{"num_hidden_layers": 8, "intermediate_size": 768, "positions": "rope", "init": "normal", "learning_rate": 0.00684, "weight_decay": 0.023, "decay_fraction": 0.87, "max_seq_len": 512, "train_tokens": 157600000}
Each number is 128 + 32 x the weight over its row's rms, rounded and kept within 0 to 255. Layers, rows and columns count from 0. Numbers have three digits each. The size before them is the row's rms in percent of the matrix's.

# up: layer 2 MLP up, 768x192, rms 0.274, rows 561-596, columns 0-191
# down: layer 2 MLP down (transposed), 768x192, rms 0.258, rows 561-596, columns 0-191
up561 095:116097158127128141076120128155145108157162081150107083098116124153151166172165095096176080141108132110150124099130144118162154087182112091155174145142155079153096151155175125143104102116123070104135171059188108110130196139126143130105179091082109047131094059059156136101099117152172121161114125151143188111183128177088137141130076150049124110114135129147139172107155131194097122090090167134127093076121164133181071132110105135152100157103118152125090140146151110114097121143114110116109152215130116081096169185142103114154121168105122098144191112169119157074158134174108117070
down561 093:096090124091118149111098121083058149133140113172165167162129092116168098083109147162165075146155062118136111166131135150152097144086149178141101085220144086155137092127130148114172095115176117122174142203101116132130156178142109109128041125146130172111211125158068071105136133144102103142107102085139127148140142116120104124089142110192179151132167155082081139087146152165120165152171127085082115056111143143106154125099117097101105082077158134154134126120104123096112162105162206127169111077108131109105128167127130149176092132088073153135147116120214131142163112096133166147
up562 106:131189156113118105017164099124186154122159135189129114122119136135162176143091124158143100173217152141070169164096153076183197133158117215080109091134133081130117124099106149110176144164167125163150137121162123172113159139149089116083136100151099120152111141164144115180131150125171143093181091131137112160123110125100122151175137132142126143091147189154151148127139182139102134085125138104136127146095076164081143086140089201104123131124107156100138135107126111084133088109127135149159157126158127145108092061081171076116100181117143105118051114125112116073138128061125068136
down562 095:106124101174123139185114086150110124197112155084078197157138117090144075135098090087195137155096057104162139177071157183100092155153139110175119138084160112167103130115197153151132124104129099088150144106157168085129094103137151129178090142141153172106166093156140100130106152160155142140105117124110128060165130119175120102108053123054127138065104138125160084101115143162129106137146065117152076115092194123118089142168112093136091159165141143146172132156101113138133137111173146102108124131119099139108159161196104110071083079170158186172130103139160147137093123151162073149
up563 099:131100116106145107147117093190084133132092112135074098134154118138189125101116092122092122137156179075097187132111098156060147158079155134100164128124144130167104151079172119151151174116165100144104087089142135120113101097175146135126188145123116129114134167105140111144100061148138134066170112120122205111094092127114138162179172172162127095136099126173158178116131180138112095131135135113126171165104146153142130130096174133136132086130153066181146164154169163079195158052105126171066107117143119089143127200108189095096118059113150189140138158173088102167093130108077089106
down563 092:126119108138123136128156106120138137193110110117168166112155016162161093170161112134080113071210082174101126104147163130133113156145162111087160072140124045125127149054089139165160074101123095162103144141104200119131168147130113098093120134129105116119166141083107063091123125166169104129162130134101170140155094120142109132114107072170124143111154132120100067152136124141120122146147094140076159153118150134193172128212076091145124118155138101111135111154178089137148142156150115069151105115083105115160134111180113078186148182126150150104118107140136113120152041105191165143
up564 099:099131094133112150146143118100166138132155135126130095135101189090114169055117191047084122139182093123108142075094176183147169092185132131122119155121124117102145106140148127107159114137072121178159112066137072127123098110171076132130048134143176143171170142143127080142119088183149145129140150116102161170109125162116127138123183124165159106163081064116153165195103124105179151138116146134135135127093126064100110172145103154123121095165177132162188133108083091112099121082119133157113176123160112163072064130139112166140101064093172167165062120148158103116132135172084168152
down564 094:177162101135173121084133138145092118096167092123110188149115192193121150174120113075126106077111081161129064124135112145078184125168120127119146116169120109143152139102088160149144129107071116146094183196109097154118179140131125136127149134133175163147133161109093119101129126133149132073075082178142073073165082167093153156102167096069169161172118108047088153122134117165184043147129142145151079115171174108140142141110074159127126133147149118141122124132135130147068145105124179138159126152105110096159106148111158092139074151117203146094153089076095117211115119165129116140
up565 097:159085157113154080116179146109113138082118138112108121070092055119169083127093119092112190145120126201064157152163097133103188110108159119121105131152124143093129106153084128091083138202108120123151085086146138141143110141151143162113163126152069069107121155090162094175152072131066106138157127174109095131128120088171129136123115153154140104137114134095131081159157045138125155148117114139118124150127136077113078113086111153143192155154205130194085140118114084146123167146189089097071129108174066101176171112128202121120130096103141111157124092162120113134174147104188157162
down565 107:099093145142142131072145147143144107119123141113142206141085151099123180113140162128122130119122100137135177102152102108143109102112049105201135149109140149124119111136111108134176128181126060098112135116130146144142166097160149075104129099146153108093097219178114080123164108172075087127149156108145153132127117066146158108092150145123110174120137055090169139189113176167151091165136141091163032134115181110132107137115078201080122083130197130167130132187118069153114120177107096109064120168120155147144142107122135091172165130144145171149162100179113082099080098151139104101
up566 103:090148146183134038131122120119136117137095050107122120193107142138089116126132189141184129060142109135129124136145134105088109121124173158121097111134100196169110122145186164119111140154135121110082136105135170131185102122110184145192142163110165173192110080122166112163159117124108138130185051162137155110161162123168080131103150164168167125080122101089166117120081137187102116123155140087107103168116124102106142078132230081145111067122087123076128120115159141153126150086076127103139132156064125141199131183121089070108133144118097174122138080100139120145122165154152121136
down566 102:163087159099163112147112168139120135145169161109115047095155074185165132087125154112137141087112140106167152137109149150113085131148193167168110118188080081135180095156077112133099145088125165107076155144132156151033153114178172094140144136156123070072114135110095130130101120177165179137109183149140104167143133134141087146102096117146059060127149134151104105130164121139164132071139150118145142111117116168178107079114100091101137129140082136132124166140124127075144077113115141208046191132112114168113153164139167144083127117171132098185100156141097163185138130128115172099
up567 115:155125145182181161138130121120165173135089134172111063156126119100174095113106174126141135125108185149161097075091136097164189037138140122145121159139078097154179149090078132177100176130119106154146133156069041106143084150157123087118126167119088106197143159088114125086130095105112084139115179108105147168158136053079109120097126152113123109147181163138152082092177091142100152140122099159182114178169128139141093109074117119120125118205080122155080133089134111130124167143151078091122149130152100085147088050127143100145110134143149122134080112129176082111146100079120121125
down567 106:133145117095159158150123131144132083149135131106156104116113107119114145144130106124144134130143099117131160125111125097118179142108172093136104158077137086158142171150121118129117143077134124077155165076111158151161107139116120179113098096097097128148176165189087090142102171138113158071114104100166131115151132157075078110115135120164128200225089094017175095159115122121089168104086102142107124164147095104097110090168184165192106090149140127093177101089115174121130132157166101102158153101103116103118032140083122155077124147058113080092137149112172118173062067125167102088
up568 092:144176165098153116163119154130145104141156141131176162127096106113110138125171132098084117174132069108149106157101123051138181166107131143123176136073169188158114106111071167083140167156153136200161147155163142154093075128128157121158129083128122154144071125135116114173085171091087096115145176132144081130207156148125114116182077096142076086138186153105086110151140144164121128086127180206105127118139100155083095074112110163122093131139136088155154081151113189163123089097158144176118133129149122160090088154109140173117170046176088160137089118150110138118135200124104097140
down568 100:144104141117148166166139139127136096082164171174190147098080099136124125099095113149171110087195133147145110098128158109193102144135075087127126166128167143071093152075154147155154153105171130169103091128121081125179149153151101078163126104138143127118071076119109098143124109144101139157101096113109124115080123149172111099061107171128143154151087144165142131166125116155140150092179122092182169142132181091136138156092122098067127121133123102105111074159138122091091130148118065125131108112168077051170014133156126107144168131093133107193096201113097120138094089128073196121
up569 105:120124116142126142118161200173106154147096090092137132116128154191170232107129095154153095132146125154157132114134155091195116123145117125088141110081111104108115112116121142066160116096112136133118118080160078185158112119192077049144173154104130147130123124163090177128147162168122174049163129122116190157096125117102146129081116153112175090112117133113147076153129124084136154164149077135112179181124101120101073144130055151124157091143132189131172165137123091115127181108175163135091155157141113076126098159183106129106090186110147113149141103161122076153192172086075131128
down569 106:101083164095091123103126109074121149163108145178141108110065080083107118137101153122137078093169094189171140153107116100132184116135113114148097150103211148085167149124101120128203121141099122142151169118153133115126074104123085121123143124094125126132082134101081172128140144089135139136150127155089030088186087140218038091104122140119150112184171112081083139096160133130112138172144124110116122170074175128154105128114125108082146157157131139125140113132152141075060138106074175184129120093104117085097130109144099057097105145158099149091193143139161074135151115150108118166
up570 102:040090139130163153051156145147171111162114133107139126102115138157128148105114210115114083110138084150148154125118169119149106068113155095149109064124136108072144153112114206060122139117089138136146090163165147173129128162135159100179163103129084094085129170065105109085119158195141139104150195121100119120126154141180118117103094174125072133142100129129160136131120146125132151193170153134162094103154089126135073166124104111179172197133137134115160079175152137150158195209139058097115087168105119086123208126153138109105117140146146126130189133092117139128155137162127138116
down570 122:156147143124137107133088119135140155108137110107126181184145069114139138118129141121103116102096082121128118170111155144140163112086177095135151218147085060121114150177101133167109172149143141095206124127148134105190137155133153136134098102104072148109112188138160134132127140133169149058115100077145117066087141118120141142122137059112115159105112096126184167090125145146089130145092156115147088119157130150046109054167117176062077143181195155121142155136150173117108142128062126076103145076130139154168075119135154122121091169101107187174115101110178084111156091123196157094
up571 087:155154159070122082152143127089135172138129126143116117114107096117160076168143137137137193086137100150159128117104166135203163145133129170143150084195185114198140151106177088131080111137145151144094105116209149102120162103137136118165120186137141107126039130153106120122122153174095133190137093146112165145095163139121090147198085152181098145081126115106097066137125128122098061148133063102119135141097143112126093109117152140116168092109146076086164088142165138092163131147154089138097131155112164097208124131045111081121111134137067128145095134148094148058110159148151192135
down571 096:142147108120082111132104100080097165123164130080160129137114165129178098124138104116116139101111140158113140165163161146147157123097174074172110140070233058149135106150141143129106119098086122052133124191130110154103161153110091102176110133100146105116159101103124105116062111159079152149105132114170156139152149167130097143068143110100106128165064192107058157126127132154154140128139118100139127137110155120151067146132133146134127144207127160176171152133126096137149124159131140124179104139147102176120147083090108190112088210167027129161034105122120101142187104114101116129
up572 088:094198105121062163086126166173155063168127125112149154137135134083079180123079128155128116145117091113154073155163177116086119158103163130115134111107142077148136165188123171121081133154140158130108122171187088059146099125156138143105195170147091057095125138114137141162162114132130120107083065125113091197123126174078210117126133139143098100145058146205148148144116104138083089113100093141102167141113169091079096092109096124155086126116162079172109125155130133123154153128145098169142125100145073199141115127145114094114144181101182102117065148123086130124110142104117100121
down572 091:183184113110147125145130183135102136097177146072136092146173126119114094209160118153118125130115140124117104109119122158174114178143106174109089084179104188124068153125095148139152134105100156145068150097133160151159133063144092186151153102149137153076154134103146093142121147069129105169137185149146120148074092170146126161155146112147115124082086130120114185135095145081124072144105163163094104093135112054140146126167129132119090148111102143131060206163119070134139148073146103104167139073131097145146128121119033071131160137144138108090137074134160186221126129120143137105
up573 104:148136169120134099134101117107197128101107175165136085152175146165124097152137134130195086118138121120122112150114139195180147114154150126104135113171107144210172131127126120152142125127060092100143114116183127077133140071106092136101157105153078174121104108138118130157146155060109106088080116086128119148093134174182141103102145082107116141034172130196158149145170176121159144131131096200124112125131145141131134153156178134114150123128171130094168141109146136109166096151136073128086150100150202030180146124115072097111124188108140143063118106068065103102146141100142127177
down573 102:120078133136147121116170148150140085184103112097099119135164130180116125208123155158109141156161124109090131089174127201103154074117132100103153103156148152154155167162083082199154149184156130125134088202079174055122125154193129144122130130140076148157080075128089116111084062093155132097113120093124148154174120131102148143157132130161089107131155129126115102099115178097140142106139127082177100124114126106192124109083103107162127075121132111156164162081161158116092074137122105089101172203161116166115170157103104115162081127144169171103138097042112109115149138173167075140
up574 099:094159105137121161108075149106144107198110191145080076145177162158114147075168122103132102121116084159148126162139149117148071167140088087098064192131133147154118155096123127122084137191098083180143109076135147145089124156164148122073164120165152159134126126114157091218128134121099093073187146115117162146106190083130144103195124168099137139069108131040184143131096091066096113140143175105077144115151140129059168137178152124142152110159168074089117089180140175153100105125133139121118164106097126113100131137145119147133060124124124103138143129152135146136088145177115103088
down574 104:156123119162176080130110150153058104110074138115136121129072110141112129114096109148079151065079100138152146147161108096112101083130125129135163168082129095132122108198177145102110111113087131086182202165128088165106147113104152053151131109149189100107149114127115175119131104087086130088115065152126088106109170145132098169118114120127125150100214140129097124078084124182195186123082080150127123091105118158142143152079145118124092185115162102208152149079170093089103120134129140111162127120116171091113147116129116144149133129095179155095139103101034102185110133177132162164
up575 098:087172137166118141134081097114131091187172131128181182130158108051119077080107107100080120154141082199130162108147147108111163135145116103104107092125129120137132068061114127124128162138108148124140135181133123132122081114155157107136133145048115153108106149128085184104110143120165157134146134096090102051147149175143107090083088135158151105157124129107159145167150161101191159142146096172092126128164118092132163083119144143087138149126087096089121160186159146153152131171064089094151193191039143132172191162191126169118102125116179135133132147136099106107122165163176117179
down575 099:161171152166106178128121149172127164147116119102126200104150083151195128085133098151143158126171097125119126140132089150122158113136171180186159151119172066103122108172092132118106131144135159137137091148151095117141102090130126110132115118133114169103171185134141127135154096098114120144138138102123109127161105149145086147107174168121129161127100149160065112150121072105137116161164116088175088140082157075098099097092078158136107127123079153098150083190112139118157092094170111097152156118114214091083174092082125158054088145079145086098203167147065169130221076082156105127
up576 097:136168150165163116110150164111141161153149089066138151099134174113117148147107138128102128178103122120123180136117059127080146045146064158111094120088129079097159103130092183066098123115188138136076150147118145162119073158057143171103087136123096144158138131141143079077098165090101173121159175134101081100188103098095147183133155149167122119102132139144133067147125158119138153153099089149135113124094097130132122069087176128160151122102170143093165143128193202119096069127160095109072110128109156159150121119145166124149117142066033097111092139102131128116163071092154116159
down576 094:176104077126130055119127111110067180160148115106158129114107153095133121134066135091193120128147097070105094150171184125129173130165142081115139158096124063079040121133112110152138121120160093162101123151121145122177123151156134142184114098144100127061172099138136148100129130165124129160104152163112115152141147153126063095090119118188120140098126162086186193111126138150120173083111161088041157120120121079100133151093172123151107188118179136141108081118121185164112163148130089107097200139114097137143068092105074125146090134119222105120154134149136186139111146106119104149
up577 109:125127128133096150085180109193151112104144190038126095148148208110107136113086136122123122139168144146107159144104113100106088138131128149079111123119083119136156055163146167106112127176046080159119143137110080125160136091117095109136090153112154140140061066138139101105155170115162123143166063190141126071129169143112119140113105101114115108115101177136154099105126144110140091124103153138141181121144142130116118116142196113173119090151161126146165186167153130136098166115102088130101176143172075109141116178152205111088140149138153113152212070156054090148142085081187159132
down577 110:137162147089143117114095162129150096126079147116141121116134126119102113135180173098126119078170142107190129153089082132118101120178093119103142110062128100119159132137127130121140073119102118173110132127110120122118085165099107096103098142079156167108125127113076048136068146074161114117128110165156154175099160128103175110153120165058164084199111169065134163098175103124086132090189145089165166085209182115148125156153173120119098137117087126134119135101103154114221181134099205112139145124134126176152062134142176160125160153093218135116182121123134152115114097092123136115
up578 098:101142124122136145100116181123155148149099138172102082114104134100148120145083137144126149097124157125101108195128158135114077129172137100127126147182142142098155121117163132085112165147128094102147120126140122135104116169192065065105152112151131142173183126102116121115192158133134099120110125099141058127080084109167112164156116134102114185119127078120145127122214127178113131044083147115140193111217099093073161154117152158192176117145118180091092074133103100083142092123101126132149139098122099169110118129177128193131149154153059158132172121188129102130152035122154201122
down578 102:166134101133213112141111147122083133134167125186103111133067113122111161137111138096161137221114068125110137053118218157180115182155166112125166111122083105105161134146137119144086127100133103106101090130124150103173146139146131144120154138163130187120120080132136041112098095140136110112101153101167129166138162095111075141119087142166147165142089130143115148151164152127082102121147207138134087127174084104118085148203113114144079088123112124151126093111163155146193130136193094100132167123084175145172165138193068123117123139115055185159133114087121115104132166138180108125
up579 088:113076123096133115095145175095062138135154123163170144133155146089149088119106165199078169163097117133090187097117065183096106134162122103090172083108081098193097118097166157132083109142100150121119158132113102167125118146102136168110156131161143143147151104142055129150122108082168182111080119134166140152154105091110062214143096181095130182121100126119095135181096128142167154122121124114151093158174143088076112144109192139138109153113137141115129184115131116128101079073137132136109043102108098105072142079176112070122138165156103116138121087108172161072142079150158123095
down579 099:087081063122149112164093125099120113156072121155123069096151129143130170125124132183157092108080123147092164119128107158128122122121144120183155100134185147140138068126137161120036094042111169076148065092125132129140108098087077132135174116190135107139095110112116096166081127120155105096094073154199056122143118159101132146118124103128093089156133151170188132094118177100160119176127140172078174087142090137135164120125141098091130121131119151160088206122128104149106100093149129148084150178175091138139142138095177081137118068125186141131186152154163136068117092126124149098
up580 119:096100091166069088174170097125092147156084138154143137082124087115041099132132176124058124150151115156082142113141150115203118131095193089100094110134153163116164112136042174204095098194177130178069177116106146127120137123128179144093102130146090119121138153169135104081143136173127145156154123102137106156159157141136099102134114180102154168076137116097106125131085149161195112171146128150075190107165133086099157172146164147152148161179110131082097117129149165116183147152106148158121198134089120081085155084153119127117101115095110101163107093152134172153097145127129142137
down580 137:095167067151128145083086118128082135129099165118131088133104133122103076156155181097133157088121115162125148122119081107157150166216181081136176195108141128113107107085180162164126160117156093134101144130159100088110127147096141111142104174134134094147192189112101195105146177095094118149158059156142126134201171183145139136125134080097130107127161152096117147163129158152164149157192107134092093132063128115115075164153173102123137084155157066185123116154127061084143150134118103114122196114109123101133118061117114094111133112121123078148088104130137044130138154121152130193
up581 095:133134089118098101104129147102097198109125141089156104111100126136151133125134101071181094135106213111151133136144104105159150156117166147178210129185149100156187181080134158118137141131070099141109164163116141118116160154167188139148088151111108121142121126135136132147083153131167141091184114129181135124172098104128117157158089147096109098102175056073101109124085176175156129142190105115093123152131106054156116134166125106177090117100080132102093075103077093152158089130100106115147078109152166121093135155067078147155164102147134139114066129128138166096138142115113095241
down581 102:139163116102115150103148185160140105156119125102133108122131160105161147156082115137198146106173149103084120147145140097085167141181107175151126109139106075074150122136105110098169155137131130128139150079140131110081136082113163150097147202149206144096078124133151155115087144091130137153120088091169150150086162106105130168140076133164139095137093103154145140198066211086095187118125171126099116047019111114142117126123133168105142143128062129144133091097089145159104116104129091102155171114132105167137146103183105178133090122057168091059104111175141109094136164164106135136
up582 096:160136180104124170119141076142142162155170071034126138126134117113098125147123148138133082147117119078115150101123098089137146123113237155087053149156141075150092138105152176151202138110106074108134147161160153180154159094191182118176132128119125129116154090136133073193085135119137137109158124158153153128133077190144127130153151148156124126144127137155077064168128179117118071085097091107063085104070167070088098082111119132098153121123185132100112159162092104129082141126153121114133075147168106136121118169089127106171120091123128126127135107123091129217125141138106111161
down582 093:167146081131187084115117146106067087129142096037115149116120103123072106115115138154101092103123089126111111126111176124092173144131217095168161121142154090166067120133178121190163093062152095144154129163085175149172112131139151153187086053133101087146172107088093131175088128098087170161117190137136147103169113149144177106095122092113169116119126132119118127142168117182163142080119099115126145131136158153134160175182131104130100050117115096183137188139111146141151150151078119108145150110120081138116095142119149142148135130106110132131102099165128174090108024150139173124
up583 097:148100114128127061118222121125144103119153071202131151220170151123170077087166134054121164151115062135147119111070117145118157101151158222108158095130129144171154113151167128080077180105076132122165113124133171132132172134146124182132117144094092170154184090107157093180107165128165041172162175149135112183133120101099124097115169130130144149099140152131152143115137164093109150135155159148131175128112098193180122072055109167145138161122126108110135127098154168077124116155156137151148060149129145084150103112115117127136129095142107109115124142161096120149088136129101112150
down583 097:128119161117126152175163170188166192139129139122135217117174156098134094105151144187090168145123095116136152164155180147223145174094159100102136123147110128172159128151104141146139117110106097163131112111100129129110156103084128109130161135176104189129146081103132123137048226137193148142119107090115107133149091121097155100177118153107098108117125182112093127087130135151136158122132137146092071107088143150067055106160138205145132148164132106153160142136143096133113108101181080127136140156070081171177087122149128077144145146118144100079196134113116116168178133148058133142
up584 093:152132166150178080127133098109143192122149094123188096134136179169119153106167101133141143146095094170166162142102141097163147135089149103080155153148131137126141141073120139103160123128107138127127164094056136066116094157140111162157132191134176146100119144130095102115150113110088120109116153165090155131147161168135105084217196172092171113100063095082139178109138140149138152060136067073142150054119051105138145092123151119106125113099111195107156136112144075176109080122136149134156159159137177105145126070122129083110140206187135099111152095132193140075114161164121133136
down584 102:127123182064122108078164189134108136077152133117132163104085104161107139130116052091114154087142190106074153101123110106082122116110136157171143136153179181109133178152157101153169167097142140143148131139135145078123113154144175107116167120127106163108143119093101152168081092114128221144111107113168160159139160082107147132128078094114201081178066118132111123158144120150120146138137121132059115131061185128152151116107153158083093105122138144117102156090101174119139126111109145158082114157167113154153127186206186181033100108182153108119148189124118101142117149130114074110
up585 095:087145099074128158150147127112144109110124153137118145129140128126124140146119138156193199086112156120083111112162106131149081161092157124075071171132168152159107106149149083126082152094155132122129171117144153177202120167146133114082178086089109129075088116141085081149132119087086105162168140143102115134098132110165187114054180111147115108135108144111142098150110185116140118231050127116122146149056110127134106152084092161086169130076092099196116085128162115091147097121096127135104173100179095134121124109156183150201072086156113137133081132100144146127076129180162139145
down585 100:164112119121169164129083063070130107057088142139108138138102163124132107101119125140097151070074135141130144170121197224185124154127080162101158107105151134136177117134150123144046091111164107164088157073114110120122179154118193088114041126123141164091142142175134138105139118124107085117099150064095130203121088131191098075122202136095150132155109180135175153138112191151115073172098151138155083140140140186069137131113108118143138158133091105142125146116160125128121123139145075156115140118127128058138118095143153166130088130107183126130112146154132149122147117130164123200
up586 104:150101127139095128072098078122172097104100122150109126122221150148115180131089139091136128117111106188097131092138214114137138148095119187183138176168129104098115097112114118110161136140133047067140157135121095142137137184151168157147176153109082037114110113127107168109100097125204117090141071104140126177059146137092175146090181079120161108108130164133162152109142146210136154160121097163154120146127168158091056122162093097112090107106189145119136106118081138165161126139109114107110151160102089134088097181077108103101135162134151136177128095117133132136132134165188124115
down586 108:136152141100159070117109149169138084147105148120098139145144141141089123086107122189169180136103166131206092143142154146126149139118123118187156161156173129094167154129150082158142135122136185135108118102124131091201153142168125110121113169136078127070109141131106088083097112171077097156115114177187187148118121138150126125078102159152193133080129142186143135064123086172065117159100194122177161113090127133140138156107128069186150171134080115150094106137144223188155111106143101144127145156151155092146131165113084178136140158101106134079125194163120133123110183182099101094
up587 098:104108150110147114166148134139155201123154255108095174136130122145128134129075117101137160135115176111067193139144106112115140105114154198113132058120128130180102108102067110156126110152113107160119072130094147106155151154152102188122073109178123112138071164097124103142145139093126135163106128112080068094068146136137141091158144098098096125195113150123160118138143109145112106165154140107135216137110072150072089163100104140170127136097125059096166154121140121145140113108116084133203183110161074101120064123110074080179146145132115111158082110132123153149109090120158146142
down587 098:114199130141139142117121095093086093166067119141160163189124133128116090163095112178123133164137111191161062123212129146098167185140103060142171099134148074128135180128181096199112127127171146172139097110094180095171174135124154123076139097118093156129109123116123127090150098122166215118129152077098180145131094062138128113144163119130164185171129104123132145094118090110126121142155161132158137183163127091161139106151118108122067110111140129148077133125204100157155139130126172115044116125116142108204166099136097153135141141150132139163127097137144154137159117113036120124
up588 100:123178145110125094171108139162153175069101160154078180127102160152098142207142158104104095098097157099107072070079142123142093106088097130097120100167112171100127123065129082116088125143168118111196134124119103110124140112125093115167065171131106063098147072138157145179102111105114141138142155135148111124102128125131087118113101107144173147143126121114116132111106147150156124126199111135134121131174137128122145205115143100115207143181136134243137136172153147104166135094117138105109134147144128104129216106106094083129156180108113122096094122070140089130128192089168035163
down588 100:134080131158152124089097159074129128133130145139088104113145080102165092177136136146159040167060126089172088200126128100135134087123069157158155171124098142107140102198106127173090118164150154110090194155084116119123110114099148094117172162103088187100142109103104193120140124106120166111091087148116165126164126156087128147186139086109137142169158172078110163149075109156138182142158073178149167085118068098190120105097139034128130145128089090105141129125112133115139163122127179120157111143060132149176110136114165124127095168120132197104103118086119151152149164159143144161
up589 095:134113139106059186069130194152149139085083132138097067133107116146174177182146129133118149092140131111122128122113128145142148170127085099197098212198149137148108049166032096124146117111153116129107106166169112130132110073147137177121160131085162077090181102117021124130141155114121137138106104150154155137111129143117130140108152104093138131162080152115142131156121171155115138141129131149130109114122109145139085167157093209108170086123097139113167164142166078109160112124162149140144114120147185093156114100113150093157088184148072202146144115117132097055124138090177140106
down589 102:066117146152125175187159087150139120094145144135144105148122154170145114163120154136139114126082134152225117118153059098146132083094066134141157161183070065122119125172112133149135103113095077213108144146134159124085139134082132132108131097165133107080091155132121126099131123180118190111137116126156165141160134087083085152176099125128105065097142159113079151146133187175167143136164131166128061120141120095112161117138127115036138121147120127119090151131051133129076191132175087174170153116190160079155143130143120134114146078123159177158124096113104134159144176106140117192
up590 095:145098138123083129158091122125110197150087195079132139077151112167148187072056089169117182147126106100162111113116067172183117121083118118104080113180126092144180175118159151128146142152144159117182144111114148111124167163107083175109179037148170146142121157109121174178127065144104088121133166158147141109122124117129091150114164119095197095118117116185104138136079123107068109144168148129140105062116149112144117142062113136147159097116142113144106081118120097125111169109146113128143155145134176164116161128064091141160032133131131149124115173084179135122079118180149111096
down590 109:134130072083111110117158068126122113133115148161089140127140134190173103077109135149099136078114153120141135172085189193189129148120117179140090128135132175098066136150154136117130171159121145112145087159139077142089148212104137103089139195108079095112105058104173153097135108087148101118156167142134130193145127078132109164134098160111185103122138141150146140145157114133145096055105110142127126045126216146137094160093167108108152085130127089139101091163057111091171092117116100156179145204156148112137124105178118125135114119179154122149130203126157139167148123138124165088
up591 112:161116129211128131072165150121070121147125114143164111090103081127113140128101196042146113153117128161128093063146120112164136169187096170104162133143127118051101110138170109158174149048217079105102096152119195166101144099124153108102111147158119155062116085060139043111162139141072194134103136147123158116141137186165155178132118154114125098121108081138127145167175109149129179147155115137163080155101082153121148117141129167135106163112113072118131110098141117143146135117122108128133171156145109157117085178191139136083159138140153117107153119127143135104151150109071145184
down591 096:130135107118104092146134103169105093097095133088119107152138063168073179140079135051136123172163155130147133123142160133064109198086106077156117139098092105147088046191066097122196105142109154139073142130166123127132136093132134074130156093119120123143146146208122166137164126091166137133139135124171059122118150174124115153101097146178117116155155104167106130132106113137132129109171118079154161098116173154100155104152151142138093126202107080109126154095144189160136165062175165083078129154159149135132129079127169134177106142136085133106163203109118178146079101082120108158
up592 101:208134130133138084148140139160161125146167122156073139149148084158127182140103126149153147098172127164085121124126121119149099103157127104097137083195145145160057093177106133113159130143118162090122181142176110059097096129151091156112093150116050142129148136096099131105161122196099076090139104102127170094084096115105125126147129183151139202104128126112106117142127093175132134148154138181103102105124211149127122106136050106104122110140151119121145128153155136102150122182125175156171164135105186090067109139194201119127157144044068135072145120124156109125100090088086183103
down592 100:121116120123129145129110099100154158175125153133189109163105117078056115166185051138120166123071156108138184145143203127088137144152156072147115179120177164118119186113128081127138134119168105074113143172120130179105108164150105109185198154113141144126143151140088153099152130080154115132090106156152108158159198144161171180176124099088140098141074098120147153054093204083137149101156143080117117059133136105148159149118166143124103144171103138111162197145131120129144177169129134180155124132165063139115062157120160151075137138153156099139156092120130162127120120171119117076
up593 093:193129050168122131185156106112099120164168113094112124138096119119097140141123129157088099114170117152108114155125135135133161227207112123159131132169107097194173105159119123170148162117073089140110163097103189091154154110120144133130109192085083140083163094164139097144193134094130093147130170122119121127123077136114182137133121164101104144101125131126194095101108192136183124065069092156081129146151092130178099126095065122157142128149188126135083140140115138139102105173144154077143135166160083173122208119145099088130108141121058112165121101157100114161149114144080174132
down593 103:103188137101156081104141147126112087093163100147110108156165130101163120131095183116147120157141146071110163117085128118122177127064154086148118113118137110140151155184095148134100148158111211190064120069175096123118097158174134132120194170156093132137100101129083136168093122162127123134136124113152201136108084111119174109116177126129066134159093132116143194111154110104112129111110102143138146140127154224131101160173191104098147074089105061106099072168113118098143144194138135070105108096131103134175138174150115100173071123145158125072097100092102171135132084089117075151
up594 103:121133161118183159078047150090102145130093141189127080057159128152160181140116131095125187122140108157128155104115144117154143157111127100147144106098136189102142190132092137160133147073077162134080110148171132164158182138091174131063075106068071135131095138144146110127153155153133070206124144128145120117172121132118177152064151164102178162087166112123151122160144099122139129078140121139093230095121112125075102070171119189181132140173109162082101101108124081104099121130082156110137100141126101102100114118078122139113123099168093086168123189125112094145136142111150137110
down594 099:143146152132140167129120169150158085147076122144120104123159170151076158158091145126170145119086179091090148138152146102129109051146143118083079060158104131102142100146129063125099052137129144155149142179082128131181107164091104093115095128106182116137088132141147184129154117148191065130112110039135086083119149097127138112146172077113130152156172151077122116088115122066172088114132175094162117157068113110058160112107108172153135118124132156150078108125115159091099163112153134109131129043166132112205144132107151126095116113125102110083131151098093163097081177095153088078
up595 098:139089182114105103132069165139113186099135064165162123080112155137150143129065142118042111133096072151163102131139150154162108147118208065132135147138114123080085107108173165121167124103120102172151133124164150088128108156067088207128080135173077167107147134086131115150131141149130186088131126121185128150175132104135121119132150173104167127126108051124170089130159141132157134094122108106115148149151147139121128174145115151102102094160119097137120196146171125141177120166112087159128109108197167082141113043166058082154117133164139180113156153116140158102174127130180114173
down595 107:136145114107159154146138108157115156170106098148077156131146116123152120115083144152131144137161150045141088150086128087084093126092191144226186078144164145179109110119120113216140098147153141154114100137118158127144091204132102146150094154121095127165184147138124134124184152110105079094141146146090107120152090118116102131126112090115111151079094094108136154144186156128128170096108133108103045126124118122087188171194116160130153092070164089147135100155186156180126145035128153087146185123096190091089146076114111144132141096120142149160165130129134139170135139168104069127
up596 103:147112134116158125163122163165118104161116148227104146081104130172091169105149062159108118122107127115185159144089120093115086132065130177184169147164108092161160131055113139196067130062137169136083143148121157139090105120114122130174132119083179150121101123153096107100138108140091147148119182133134138131143165156154139062130138139125156128151084113097108096146140183095152106141158080155085166090140160115093112105085110152191191103130147138117085113162126139145069107122145145125157174104133105138107183069065138115122089128187175112119133150127099083073079207175092157123
down596 105:076149138122171162124105105187160085140141112159119064138203158106144099085144140116177076100041111186098139101099160113146092101159084158149176141162129087162132176159126131107140135093103168141168147159116119171173117138144104129109118119114144166112095182144134110098183104170114149052126091137109112103158146194091109135148124146089110173136114134108109132128134080157134103088129050093110111118156153152174148108173148169090087142135127132081145134070074062106132094160165141156176157196097138110107076131121125152158174107093161083112144100185187126204143135145128159089